Each number is 500 + 25 x the weight over the matrix's rms, rounded and kept within 0 to 999. Layers, rows and columns count from 0. Numbers have three digits each.

# layer 2 MLP down (transposed), 3072x768, rms 0.0875, rows 1936-2076, columns 576-623
491454521485517514510443464460506527483493455492480504475482480523444446477575497510500529486489516512499464484495518498523498516504500476476488
471486445522513501475528487478552536492527467504570484497510502498509485509440501523491518503473477468503511533509559492500489480500532449505524
477510506460487521493453470485547509449495509544500474462499526488487489519482485532500509515530466507525483481479486475559473478467532473523457
503502474514526479504482530492515515465501496467505474512499464505484483508502463512491508477457453537507509517515493510482503487491508506520512
492509496495563530521518493506527513495506482493480490464498512491490461473517502530495502493523502512535511522541508471500526504527528510527522
496513493496483511527477498489514498508542473483471536510525474502500522483490493499471496497506523470511526523498551463486502488526513504475523
502472446518524497509468507441528502482500484545519540493500523444506528546500545484502519514471481499436534489439499513497514449517493517554504
549529444500482457485432468553496506532525499464494469507553510455491460453509518480503516553532446521489441462541525500454522468489501490482546
485530550488544496517492517504443558500488532525500475484507494503518483518500482501509446515514504485477541489480508505480501511500470549473469
531543477504510491493423476535514459507494467543511510512488454514511489499492441504451519465558459487430501531472482490483548493453501472473491
535523468488473478489485513524500514493540519498467519523522519529514538523504524478484510508508489511507511489494528483501500516491492472507483
555492501508467514549529536487498483499525474515524472500506526508507517508498511522484503533472526480511478521502482496501520486534467496495522
513524510485519491472499507517509522475490511554520472537506534480515481520474506502486486515510501442473515503503519507489483504478476504550506
492468466499471500490482520525501473478494549504504496446536488491486516457518461505483460497469496504547490521520496444503513512510501521484489
494498477514504507471514530488508511527449486495497501485459504534503526501478501492491506525513514506470492505477519502474485538499505495536542
512484506480512491464494490552495506499497515478453486473542473500533451530476463504496493483521483466489503450494502483525521497442514502518496
494532534518453467513467465471478517533490523525529501483497515491459526491531537541476504497483504507503489519475487472480465510519516520521553
513529522515461528498490478498513503473516542512508491478479509492514472515484489462517490498522510521528512508464526470462479524496501490512479
471439487508518517498489431517459534479522491485518487538456457509471494515436485544519509510532506479526461514519521501478504467485479435504501
465485491486492494528495491528536533505508520495508525471525494503466494520503548556503513518484516504503490494459493471541517476523461453451537
503522493506516509512539504484517506499503501510522528478523469507488515505475507534437524484531527497479534505497528494435510488506458497492481
458528480523464451467474499479508498542475485475516499522517497460511527481517480502528477540512486512489469509472512501529550537508514505531488
500490480491524511527490528482512526459503498501495487506491537498484508516517536500511468473526475477480498528495521493474517545497533497532506
536480480524494482451464486487461540470513535482501539490461514519477508510506505506482537484507542545494526506511503530476537481488476460480531
504496518509499535513486511511486490486483507467499491528475528494513511502483492518486517504517502501515489485497525482483490491467496513474535
535515524496484542505508553491523517478511493452462488483508536517445482517490527500514518463527512500496546505491539499507516514540508465535531
466501505519488543532504477504508519483514506548467482477474469515525485527508474542522557532502557484494474515501520507504503499482508517484496
505503510498490494498504493497507508499491508495503502502493498505503490505503497493504502511503497500495497504499499499495502502505495497495495
466500496494489471506490512492529534526497516507478470494541528507478498474529532490529455506533491505512470490475469519472514508490531554490485
529495511477536457489510509447498508488539509502505500532507490498542470500493478511471490528477510488516456497508492542500501474477495480486501
512532511519489519491523545494487506515524470483482509470506504510427474488512521479491524478518491558499504461520510486525506534514511519516495
502509501525551504508500494472550492516494451513459466473439475469507480456468513521474513506499501471494450536503459472527496510506502508551493
534538544500500488504453491513484503556502464491490512487518492481520552503499467464431440537510501516479521543505527505517503525552500532491462
525471498514506490533508427467508534460539500553487455479502462462485490424490520484489496524485483481523504510542558489485498492516501502447544
504514511498456504524567551553468470486473491488535524497529494441476525575469523503511448500552499529546503487465484455506490484533537507514513
524496460504498486532534482461547509499493509554512507479524486507430514518491519552499464549449523458513486471487534522498511518495463479530543
486521475511502499489519503519483494516498504497515503526502481525506512508526499490502484481529492521516492489492509499495500513476498499488507
478526528511495508516509531523502517504490492490488517507477516485490527475498497496489501493487453485514506504518527491517489470512501531478507
519456541495477462523572495499524507510476521549544474464474506499508497512533477498473473493543545516489530510514497481485491529491485457521492
499505489500503488506501492503502506500502510498513507504501505500500498496502511497493503511498502496495503496500497495499498508508496499502494
483502529527499491510477535485505516486519493502508488507514472517560497493524489490471485487518519476532515532480475488510495510507514498453522
508553489516449463490577478478523442498513522496489472530549484524439521510492488494488468484485484538523544538492476505526525523508468489524470
534481535521464487494483499471484467538506474473456482522513493506541507517500479495496451496546481528460489501452526503448460471492501538500524
504492519486457477555434532501478511469543434459491461542564501501511488496488469475529496467509525484550516483495506515539502497453553484477488
487474525511497455506465502507490559479494490488522516513502464502509497469525503497504528517505506532527473512474515487495525470501520518504473
481428521510497511493488482513477499509507500527461556511494507529480480509534565478470470491465465539473484463499465525505494556492464523551463
507454471504520500505506454513503500554505497523549501512511476499488471496510478472478472492488484475538502411477546471509513565510476456471490
512487542490529486511504490471518482514495463502507490510527488486498470529523497502505501529514453506461462519522473499491500531499516544492505
492477506483489503513487515522498542507476489498498546501521482508510489517498512488504530498527513523451476549495502507509504462493503496567514
544527486511460516430465462459473527507543442551493521468512464465516561457485550494516506438463472524460507508509512491527466501510481479496528
556494520507461479501514509516465454501523438499502509478556477485507493515491539487477538484536477492496476517491466498497503487521513507459518
507506514534487490499483492481532486493517485479506499508495490502534499464508506497479506508529451543525493475481491477483503481518519493491523
457459505528510496489463483464452536480523441494544493544517487464540504518479484535463522520466491510467558485478455479507536470529486465520470
561496520491463519475491501525435498502476504492543491485493515544505489527512451547521458510467503469507483567510491463518450496501510489517500
527552504496486542535477539496476495479493529456523466523513539446466492486517496458528518484528501467536508478538513540497512543506459445500524
534518478497494507487508477505532488481525465507519480490492497531529529488516522495521508505521486473533500502494498495464496516510509507472500
498518489507538507495500521503494519498531496468487485487503521500512512482487468493528504523511507497522507525481486492526490535482495499503484
500464480479508474510510513519466447460487487530512526524485530488522453545510505510530517484518494503481549517506509525484505489511482425481505
492502475563499467511498485457556492496483529515522531529542475474507511540469534530467497492451504512481503512509508502538494512523514489503494
519536488468469525477521468532487539512551465505510520509561509509480525473526535541408493478528496558499477476487502487479522528477482495490536
477457476479510514552493545504461530527511492482526492507442525510537536492511493543521486513485485505487504506466458501504537518504541471553473
444533522513493520539539483449476447443462502533486507480539562485473486529484497476546503442529532515502486498497510499505547487494545506470531
533486495441486562501512527560508488476537511494491504517495500527537559567525525489510514512507528469480503497503437532548500530513539492570527
442522494487497514479491505498464519506488423490478495460533518510488493496470498472515475466465478520466538504526541476518500466508499487478510
508480522493490493518438468471509514498519486464522511483527523488525494480521515518476470460466551478457439473525466463512468496495545468523458
471462475478510514463434518500480483491503458523493493466545549475499563486542551539433515522497533548493492451500474505464562512526528568502510
505469480456465491511508530495501567489530453528519505548486451443454526500486500543483476493529469522441486515509528423496562509526515507471504
522503516501497462534504515473482473501517498502517500489479531533487509455498513480478483471473471496474484472512525523478477535519478525468472
459520533474502506531491479530497488493465529448494505511490522515545466471526471545498509477477490525509450497456583544491506504524518496500539
482520569410518439469460524505491498454503525483481464414491464450454522510540463474524487570549499533463537491521535512467536427385550543500584
484476508489505506510461473499506509534547507562509485467480513541546520510507506512490492521410493505470539504481529462496532540507500510472505
455479471452503511511478531489483485510566498509540489539515499508482502499517512446474506476506535517486506475481454508492506480468508501482480
514500533507513498498537494454508503501533510496483548500531486494492519469505494459498495496506470506476530510482503499507533487532499502487522
506519493537455530473479476463477535465529472481461489471539513520514484543519506494525521551490486491507529524507484533461476460499514489485470
528484514469500497513507477504471543510485501501491501467509477545488516494506517483445506465506467472489460552523532425515485520490501514477512
491451522514481467566505521526484470473533561471429513482504510478480517490511506553476444438548500472499497481516483489522463524507478513526541
490517508517515545519516497509552512486533490475511544510516546497501503483530529506495556512486499535504494505476520483512493514453497504495520
485526506496502476517552493535467525511486496507508500514502498494497507493508489439494486519515497497517506479502514503494522535494499483504506
512548443462490520512480509462467483494509476484485514572511513462482515504527451459477498540471478461494488501483565534483535517522492485487521
520536530460525506521472514483532477531496515486478507477517517543480527513469427533467448462535469523490488548491483467502537496505490501471507
509494477505498507499520491518517502532526539515488480514473508520509493510482444474503526489483462509546535482530479528526464500518528519498441
502487510506503492505482472481526472468508539466504534497513517526513484512529486518508503497514522474524525517499474517496521483484497504498486
483480494475511483543487491543528489531508494502475524508509463545509552462483531511461491487493493515527505499540499508525532513451485476470506
502467464537492525527510526532513516481510464442487501507496469503492488525481516513501504487544536476554418512476488500434500491492542471492520
476519477570531536489478493486469496505533501505506491513540509494472478520500498516509496492509526516513506481500509494535543521445499560505541
463496553477487509512507474521474516517553470521508492534521485504483461503506537495527571513485494508482528471476461457521513485527458477506467
495483493488488499512514506507511511454517493483472511455496511533525480523479512558471438519480477490435475524508490429510504480481537470500550
514428488520548498511495448549497503494461517521519484491514510475451527483479541535503509528499474498496470541525533535530470484463521534542474
536489501490474504505553514478490504516489456543519471471489468474543440491511507486459497536514491518469477482507500533495511519466543523516468
511509499544501465488475460503467519506449529500496542497505522503536454505504518429462473482487514521485486511445532487501479499499474556485536
467517487493479517500516511488445474482504505512529519508486497523473499534516504488455507515487488529523502464441496523513489520513555518500468
483501504493485521505530495511454500484521454502490519473508485527455487476518479463500457512475478506510469495515476507515500527501524486463509
502559524508464478555493496532479430517484507474472495496528493470515506548498535496519460470513500523505469527491465519513476519489524514495492
530525495494528471527518511507504531490474497483497486551495520470535520527476515500495463492480516482522505501469500518502493487507476496481461
492478510508484534557499459516523485502520453522501530492495523492501532441543467582505512478531465554535490478465503523503470523472481499490440
522436500479502528521495543532521517497412540461522557496454490455524432474507488561465511509539534476517475531511482515440520537548507513458488
513537516501512499523467494461486525473473430463475492516468491490538467518470495499496484512488519484515477484494535510499510484498481465429502
485493490509526460464478521454484390489512441545539527492557497475487503505501494496471496516498456533536472437559514428516533582464458477548518
522483549500537450498529449492523532543506495434505530515500512466516522538491533487498478492498498509502526488453477474475516524479524489500506
524517481472486482498514514507514504484509457482487517428512486507491529555495502538499509539500469483472477511477477470527500452480478496473500
468467458475446517513529508477476536508497434486481536497489506469544487496533508481511551491452525488451491502550495520436529517506495416490536
524519481484483506491455484480539478453471514504550488504454542495469511506485459483501510490468472495537465471423511458508539461508507493480450
497480514505488532527509501465537515481507483515500513523497510520467501502547557436455486501543502500466517536518503528456504526463493501549516
507484521486521500486513496508491466510527523518494499532489489532566510450530520496519526493524524458506496495546499497502518494529497474480453
514487464488490516502496474506512520531472486462511547434501555495488499511503457511497496509519442547480441509474489502496488509486545475451493
495485533506447443546524445516506446528484500482514467497536475510508487480530518520531531426484488553502575453515478491515482486463495499479502
516450525523480468516484483499550518509482509493511489502512512535532511481488516456477481458521518482485482476505519507526471494491484515474541
508492503465534486526484446509504518461487528508527514481488468536535481503552507514497503487545480536510454494497488551537492479467488505518518
481521466500512489524522499514535520485508541509478469505487509478491526521525485514475519489467495519484493511441548502509494478551528483515506
528509529491511507500514487501473479496488507476486478508513504539526523507506507447507513498485500554509500533526502451517456494493518525516532
523486523485477458497551487487466502537437477524485495468489493543506491505547517508517549494492514508546507512457510508507509534505489479525534
497491437520506528531494494500466529504468529488563495512530470524507519526463497503531497567507491519510477530464462504484500520462444517476525
460503474490470495529518442551531533503477502505518538520516482483524489536470525568500497520496493496465499487527477449485507497494504521478534
488515462482519490489492512505485456505540492502524507488524505493480504511513503505478459545500491487533475497519493501501497511507485501485525
513508481491455501542485506509465516450515507497524537482460477517527463473509526509478523503516497522501533504517509479510514505534472443465494
476502530505482512440510458534486508436491493519491462487540465551474474515443521469453506478541532512494474549412479499516546528469487533446501
474479464515478511471499503454487429499478541559519510489477522525460509497515511514461514501513489549494485541488460552531533528530533500504485
491460526512487447517517474480497514510469520440538484488475459508488549540540448514483571518481556482525469507493481494483478496546548551497481
506527498477499551522492469465467524546468476478453528465515536530546505484540517499547542522465500486493517491488535566479496465496551450518487
545463512501507522563468509487506537437437494500474493543462522480504511479493523508462499518484442477506457502483440475516499533485532525447517
536527431522479523514530472505483496514498494535507476513485469505511517494501491513484515501493501466496501497500506517475509531498505484488551
508479495508502526501485503484493453483522479520529509514516532503478535538424494489493541485504502509490480528514542505472475494482514525550497
513498490496502509465456492487459535523531562468517468523516508542515518476455492463488468485519499495475520526443578505513497518476490505533499
495482484510509464533503486507511514528503480489512527498494501554506511468538565448460518471515504521497505511524471530488513504537486545484497
474489531552526483513538411457511514514500478484502467472503509504522518481484478499462473502504503457477476538479460502519520479498454508510465
491483510488535475498479506507496561525513490495519536498499476488518496478439502468508497489475537527505481469558531463510488543487453515513505
484500502480482510520527520473513494500546497465514514490489501528509520519499496495477555493482472521511481511519521482505502511530493514499487
491517528467514474473485520486497480462505490502486520467541495465542483524494484523518544508503498522555485464554479451525480529482436495452462
508486515508497519517475479517464492548490499536465522566513533507497505491546515505502486493474443548516497476523490481484503518472511528481475
503469490503491498475501532532468473518475475533502522544497514512498520514455498512489530545525476507521481501465519474492531525490524490479508
527515508467477483503487523531479502498482524522482515483478490525483514511560504478515477495551490499498509519559501570502546512499514509513468
482504492486475436526472529502508487476491484506518524508549461501549473462537480486480492519519500492520491471485536493524488502484505513489514
515487570502490516506524485532471453511475510454493486438484534475467508480522513495485526495502533482508491518469512538504477479474507509478524
475471447496480501473502578501534498463517493561493487493494495519491481508471483459507579522463494466462495446515502479543520504507524509545444
508498480564538514526460503518531489461480541472486508524501489514488527534491519512489538482532484510452483500557513557504516471505453528459474
495520522550505485515495501468502512462523472480500493502504492547490516481542487527511491494450479528482522491502511519531517435503505519486526
533500539470488516512536483466497505486483540532484521484477473496498489514467516482491521481455531511487415489516489489470474506527488543518482
529486503495512539482494516541476507513510506489537489462463481485498441510509498478496511487533536553490511444534504508562498514550520455532520
487520497509497580471476478487525551476497503522538463487494499504483474468539445496486525469510464512477525506522539470503522467538509513501522
512505486495495528492487481509518498491507514475449505519551511525514498564513502470489505503518506494523422450499440492504503514477492530457548
480543490509516539523519475506528485532503477480519502494481465516509487497467508485525479530476488516482465514518512512526495518475512468495527
# layer 2 MLP up, 3072x768, rms 0.0579, rows 1937-2077, columns 576-623
532500474536545506479508530538468454484516521454486501521507453486500484559521554516502532501505531456481488488498483509545455467523507529489522
538511507531524513461538473470493530493473505465513450506526534551515518481500512498498478516470509484505495529500488517463480467548442496485498
511463487533476484513505504489480525507524468483510534509501482465463516504503489498482490533492480537547492503502505493510502491521469516487505
479542542501464504509488514487465543479462480526504531486543478498524537498521540484517467478486545505502545536505523477523538514474467521497486
502488499477542514510495484500523535491499451540480527500532556469519521470481486490537541524526486493481501474493536517517524497504455527490512
497476524518452515475482493471505454497487493508524517476484523518522482481511523524541510520507506535494485511547429490537559473580476462525500
477530495548505465517507512479499498499475523496500533535491512467527550480483494498509456515454506557556510500480452499517510476515505502484449
538526493539535519531482498534489466496441481460471475525534528503517465534489496533487493477471481498525494494526509503498470506516490535542537
490466457502500534468459521503506532527526510532458535480449500510476454513517498469486505474551508498450470526474489516482506506492495461528454
477533524525491499459523509470525537485493489539532541490470532490536458538520478515459474506460510494519516533539515509515522537503524499519492
491498498525500533492459550489521498512496517466537513507498498528510571518457528521479530546510513515535510527528511513509508509526547497509521
526480442502439500529487504535502496530487518527501531528511460476498483474444490506549479520483520461459512476466527481492482481489475539510487
517492494487517505489548494511505489522503492513495510556491527472490512536545435496544466529521468458510552470542515507496560506510479518503465
488520512486546490482507488447476485507499485531479527556470508491522491536509486517473524493544492498534505504532507538504475516507519589493504
488507482493507504495503498470478507474473504516496483500535529484515477478509488484508469515475499531545503524505503483530468506457496482524475
467510486495504495516500482492479496501546495480515492469500492494494500504463512519502547483516485465556497511486563528468496485521480513543458
478503519502514507521489500462522502510481510516547484539518529483543515522497486521497490454499476483518453519466555480513503506540515513500470
455469486489518496540468517488504478493485506473441510476494529428488436487497490487436487446515501481447523475480470511502481517518501489480455
507471550455502447497516495486469480500537534573469507491445493455522477530546502491494531493503552550526489492504476532551496464494487528513464
513487491522535527471446524505522502484501501510500470520500526519487527543493509489464483482472511441485539520494511516505471507558510489514464
515538494524482500500495532507491484479513580462491523532467518502462454515479501499528475490514489480491469541476514515552501488472513500531525
517460486590525463521501532513488456462489519478448488499481523511501445469532497506504494481523499509515512505475524463482510521481459486480477
470534533548462520547495527510513567544471526504555513494511459474493485536503530485529490537511537504503529467516445495485528533522506468500520
505512472514502528518505493493508506549513473486528507520496521501476475473520511508476483495486484529532502500489504496509500500506506511512509
514488444499491481528464520535508546502500480509496459517515477485511543490504461508519526515503480545529480493516482470468515508520546541521477
493471535495494533479546516517514500487500504503497480560490507484546498531486493478519508536496485480476494528517462465520530502520508490427496
488495487509501508493513494499487492494504493505493504503500503489508501501502501512508503496493503507507508500496498495503498494495503502492507
509517483463502497550525493437497502481471473527491520539467503506506515501486488473534481485511485494507522493506548532532478467499446476492501
511505499482460463504499499523521527508544470479522486542468518462532449515471472503515477497484529494480505517456511500482505523485479483510487
534491522494488490488531484479526523477524504496528479533472479497466488471503519472538526547493501505469509472501525494517503508515493535497511
523516490497466514529485501467500536541494496503504533514464449531514438506513501506456431506498537509434485490495498490516492505461538510525523
549465498500480531555513483539520521527513514511497523512562463520511493505506473501522533499497502498476506470483473504440485511469463515468435
509496471541518512510502499483492522470550499497503495498509502467497506465442501516460511495512521528497451528509516466512490518498463547513474
454513546506506471509496534510534526489518501445494505506484510503481453518478497501508496446500489492479529494518481487501508531489511542512520
491545481538542497490475496531502517478521476551517509527474424512515504501537536491542473464448484468528478499476506478562477502468472546491502
487505503505532516488494519489487498510500487484503503494479512475519485491520511515512509481489529520519478496478491511502503500513498497466502
499493514499486506508525500484463488498514482486502533524557524505481523480458464515463530502520516495505476493474460499493484503517492486532537
519500544488466474457500477464499544474470492484493457466520489470542495469526475498492486505495523470510516465482553548522473502509502533495513
504499506504503495495500500504501505500500494503499496508501499504500501502503504485504502499499493501494498499498503505497501498516501500496504
505506515537495506476544500514537513518491492458498536489493493520511514493551471523472484526548523452460492472497482506470466513512533487498491
463509453507487499491477512472509482495509522483467486484482505458463509530448520481531479485556504504461491469502439483507503493491485511505513
536477473526481506536474533524469505471508527470476514495499472494524533504535559555486505522495517488499488521506549518530477514521473517482494
539503508479530492491576482476507537527481508539459508486493537481520444506513484464464486478474520521506513510485496478576520546502524541476530
502490510556485513469478487514535532513484504442526486523498519490516486475506515492499450513477484542500495468510500496485483453506494515481497
478479509486491471489528544525501506517534498554501544483498495515492476480551530488508507483531461520501563546520520490494531537491496480456490
539526511501514505477509534500516488500511500486494505482507513537489540539467515563519478509511477466450501488526525530541507534507506541493518
471464517506533479495484496450510495483508501533507527510501520480516505491459525470510546462498489507499466516485492537508537517509525519494540
485492528499488529507525543486550539506478493456477452492497527496490508498495533477528492486518484447521535503507448509507510491486534540501526
544469456521468515486494508483497552506496499481515504484510457456497532476484507526533531477495461468507484495509516489528515479502495448515520
541492501505527493519476531554517514484502487465508505515455482446468520529481494486497511491465554496507508511551493545471484508512509521493486
482526494492482515505518529524505516498515503500503482498495502495537505525517515514500511500465493487521471510505465518481537525491468499526508
448517525501489519491489539477507493543445520523484526461500466483483569491440522487478515471500459506519523482525515531508488541505496460521506
483504524474501506513484494492527520456534534478501490523536507499459521482480480484478533504499468509475518507516517516498514503524493528511542
456497504560510522490466505530502451513484494479511456562506512484454486518458453471479563509487525549480517479475523511490521542544519382491505
469518483531511520482495498500458497459502517477511505498500457466505487537467518471484434506520472528508466480453475507487504540510503479493491
522510484507489503560550513482506531561484535490504535542473538517492479469492473544506501467501541513482483460479509458519529493493478525517507
440432506503484502537529486503496529506436517515508493517517443504477502522509486484542455496514479519540465535497523565512505481485493486518556
476471457520530561497441533506511486510528464544525548507516475527489506527497516465509459492507460509516513487519493504509484503538530490498453
519513487492488544486536503485506513483472475464504488503534506509522480527541507493498493493511435553453533482446510502477502516552501480510514
484486475470466462482514503525485485559463506490533508539452491545516472495547531517477497529489506498505487542494514542510533484476566501555484
568530536506465497491500467494499525538434500534486465481459543511486498472499460410512476521484463494463522551496506543467469528437509522524545
502524500463514470492503558479486473475519506545491513488472560481523510526536486475496479497491487442501550546481531504510474551492494462470516
484538532512509488500478494479539482453458478525488489494503516475483485520518496514530490488488522504509514512497517496493486528501478527558486
459451507525474525503483499500515522513513473513501477503525489522430527453525513451508504482491529477500469507512491537540512484494502512471515
441451472499511513413535500470462519545526508494459530531500547472496572452496500496537459502501445460512505508501520494510481562510493486488516
416457506508550530523529480498499470512506517512499538462460468454543519540477577485500462516507532536545457508513484486484536451550510527504519
493557507499492494556495499468488481505485544499528483528490524525523496502508472501483493479495485485469507468481508516486454493511499492498480
489523541484496512476513507492558460489490485472461521454510514441511467566476508560478460507499504500471513499476539494478520484488486524482508
488497496507495495495487516541478482463520484547486460506517514482469489514505465488523474550526479471507463498476514507514505502525500526506473
526465523494520467543498512516521580532424505509515492491500496519488512462458514496472453474451535464508538531474465488493537525477504521458499
511489505466545510524502518455472468530501507502494480554502440527487479507462511509482501462506509538528510471489456477558513504492543449506461
482511508503504472484466469446514513481510478511488519553528504491457469471500503510538529463523481486487498485489501512508530469489511472529508
504511488504499480482512508498506484502493539511500475526525467510521511476532500512512483486512461479500491486463483495515482501512489499475504
543460512467496561556489483491518527504531495529488547470546464514456509510502523499516500500489520480528538506524505546529509493481447506478490
483510500495492541531464537506496530530509549534413503524483463523499568480491500515455494465519428465476486499489483510543501499508456512510491
557512531485525481514532496457482525513486494474494475461467501523489480506511549474496505505500506500530469557559485518514495524509466495516491
528478487488486499472464498469478494490492498495501474480490466515511515476513526500491495515503473493510531508498482509487499513501520506509508
453480471504488523466489497468495493495472512505475556518521446555464487536488486499502469490511498472440472473518497514525548518532540522527492
490486496491476472523514523473536556478514551515480535497551495541557494489478511506456528518527433555510477486477496540533481474511500519511521
479463501514503466512464526509471497514513518469480540517486498506504497525462494467508506503455500534452526519509481498487494491501503481496513
475488542451506470442512498484513487445512489518493548496459546462496488524465492531515497511519475526505511465474468517530477496504507517513480
536508536517510537473507501480515475546535456515466519500496508474509517483504531529503525457513500540505509504543535480509528490510503456490504
532491467513546526533458505560486526510476507512481509517470524537508504535495513519507495466509566546525516486456428528501505480522462530519519
524544489543472532500503546481498531541532514542467482488494476492493504501470457495463551465459483477516483536510471467510481510526494488485484
441471449444484529492498468492551524486510528493513450439470509548515500503519530508516505505488504573478466529509542544508470436511467539493491
507520488486522447484476471501502520528485489497483459498490508522455478521530495509517525502468520463491491532510474512499461550473531545534502
508527493505511525510499454459488507469521499494495527504496535471535532486524473510498487521484541490491528525531505522545529547518542479538462
519522482452487465508498483529497521511463556492477482497531485522513511472533485474487492508464483537538511493478515509505521482443549510511508
531499507464510474520477505496516470505479552465485531532510505521505492501505505509481524493495523537493537520460530501503482521481471531562536
494501470469513473450536454547499464483483526465544468518461486510473500461501497505464549524531515460493511526497473479485469534463485552497486
481488447479489508488496489492495476492491493496467483490480515468496530471508465527473514506542458464512482549518512538506514518468523524487509
484517480504475516465554513520530511514500479495492501466487530497500455491437485490516467521511519503469465512474454506519490452514476486465516
488489515443510499482485509533476496470530521522505510484507511495495497507484471515541501495483501500499475477510501480479479519494501480494519
461504523477517492516504422552494505496503495471440491499498506509508524496486482487459518512485491493510457517565499557497519508538474503487483
506444458527535450525541523455535496486455551445520484485532447469510486495508498477470520558533468450485485485477557504507479478508476507498467
521507492493523495485543503496525487491502485456513479552470491463504503504525527507459442465544489530512521506503469529537477498499488524508454
502527536470472455500513517433487569497497547506525467481497479467512496502431537478475521450463478513514545471510494589528449479479525429469432
529464457473512524542454512506475542530468514506563522473490498479489491481485457563528513474540504485498507455518510518494504491493473497517471
489487476483523513481499510519482456526475436521492522498498518502522466496478531502462520508491517492547522469482498485480508512510503542504548
538499520469479499506517490464513492467481502449473507521505514527483561461544460482528494475516477491501498500491548566530502464525457505480481
516488465520519523509519442483521499503505481460439573490495479492481482507492501506511503478477491479505490491512492513476529468480474547504512
491445515476454507514473513534502490514541482492487511523449521522507483517514520477502529474485507517518492525490515555485479492500505501522464
526522482523485523484530477504486477524450526476513502523487522500526457481494493535547509512475501487504478543498502541518538543512515528485521
511463509511468448483595542506484492538496525482487485493513450469482538518498468509485485545459474524549496527516512476491527497520497496484410
520499557522505458497463545536491481501486524484485494461536497434510485506532485547501511522480521507504502486557542505501525397504526499521508
504463496537471491470466506469515498503500503502517467490488521473485502531521500507491498485517521499490561546468547524513474533511495498496449
495493473474536504512522513506490532455459492467518492488524480541528481575448514491547526495500512543455484482502464546537473490500453546492513
452494516502492539495508504497478493453492486428476528506518495488511514491464529503526463490493508488510501531509524529524497493493516500535482
507503493524502517470501512477522483472511514508517501540510556514519536461526478506504440519485508491498451531517505500508461501500516511511517
519528453523532494437476499506515495459503458480487478521496514463455489532481489512473486500504541472451478563561510503502526477460427496515521
501535506539506511537491521539502486504527500495530473479493502459513524530474470502479494488510493540520481533494496492460491481523525488490541
485498500500494512524512512499532504473477536523492493492481475466477505522505491539507469484474580497534496564509473491510499491483477482482498
494533539518513502520474517449505488500457474460479510514541507496511508534485494501501518481459524501492516514525481482513504478523500514551521
506500474527519464490459511543501520514479521484515508524494487451543512466492481532496503479462517472481541491510520541541476503528452491516503
478505467485493472503494511516511461487501492526529494487498495488505483514480510485476532511444528491517490519467536504499502520509454491477509
498515461533576529486514448518439477502498497483540507490480563476500497538516464508471501531471431495488486538509469581462495514481497504597501
489492551529476494422539540472487515559517503488464512456503481506521510494539493497497485492534521480462507464490466505528467458540501506512564
484511505483506478517541477489538494508453471471462529438526514483486478477525490521515479500449498504534501539517536545461475496454492487522517
484471484505509532499524497489500502562484519503475482520510490502475517451476489491543495507502474463504440526483416488515521508503481514497497
472525473536490512515485510546518523474477497507486495537492509513494469499500466489500504521467504505497528539521476437534511541517498543468518
455487472585514488501478518552467478526479512500459508501528484528534472539482481509524477507546497482515487467498503514514559521490460494512472
485486507519493510476493519468489523520494513518495515477516533525474439500445512486493481536462518516474493511514510510536508499494454517479546
513479468500500542502516477529455484587438551469496466515472443502493513445474499555463488505473478495504490472513455508542523482515542516541470
478510459444478495473511509486481481549478517504487527505472535517496530530540539469492489505491513510491482508511486562518510484505490461522510
521469500507522513513478525481480522484508486508523491559512490477496473508482507491538492503513513498458457519508536487485493488518476477471477
474462481482465550485563489470522511493505506547481482497525489463500516506527478449481475528498517465475494469529496486542479482501513514523476
496475443512514469488543491483520526517478528481507512515478560523465486486501517511483497597553514495496526487483456458531481502476507533520514
526513459472513487507518431466433465481492524484467477520492469502497522488540491561498497458492544505479489507489521482524481531476498485545454
470505499501522484502540499505525463522494514480515504478521519500512559473524483516492505508527466471500519530499496484446533479491494490532487
504503459514477472493509532485476510481457449498503488468517505521493453502448460499509524505440505505516475505490539515520529527505490440490482
482504545488456475501481535501422516472527506455464517485488501473514525483506524486482512514481476505480469483501453516526447516512549547503521
498486531500519530474514489505541541492514512488523529476475500501533504488476489491466493488478501492504518512494454460550488480497532513489524
525441507491505493540516473456502496511490490525486520438437493464524489493471474493494438492495489495523509476511523520529517492510529478533519
489489505499532410502514494521505512526518503480456488524501491494483494475473486499483527495472535478511482467517519511444503511521483524506491
490501515521461502482513550503462486494494461463522518538469507534498507519532522478462543480477494466523500472524513461494526515502539478500543
512491506519478522521511473509513512485531502500486510539522488487481498463535484506472547505492503471477498472486511475541509497473487479511491
511537493515510521524494476476485469496501433517480476447433495434466452506473457528527471493486518508484514543463463520526508498483545518533444
475529501518454490552481555506554485509498506456496522504467512483519476502506504493517474464527495512501527511530460487473498453508461503490475
509521523485491472521455487522515516535507511475447516464498518500481519513560518467457506481527497472451504479497544521517461486500535534502488
516498483533509463507517480484494515509478500442475482513472469508473525495502461486468485472465516439497504470490536492513502485516532516506517
507501527483491508472510518519483532520512504547475556509480518498470492489464476453520436507474529470529481514477512488532486489489452471486490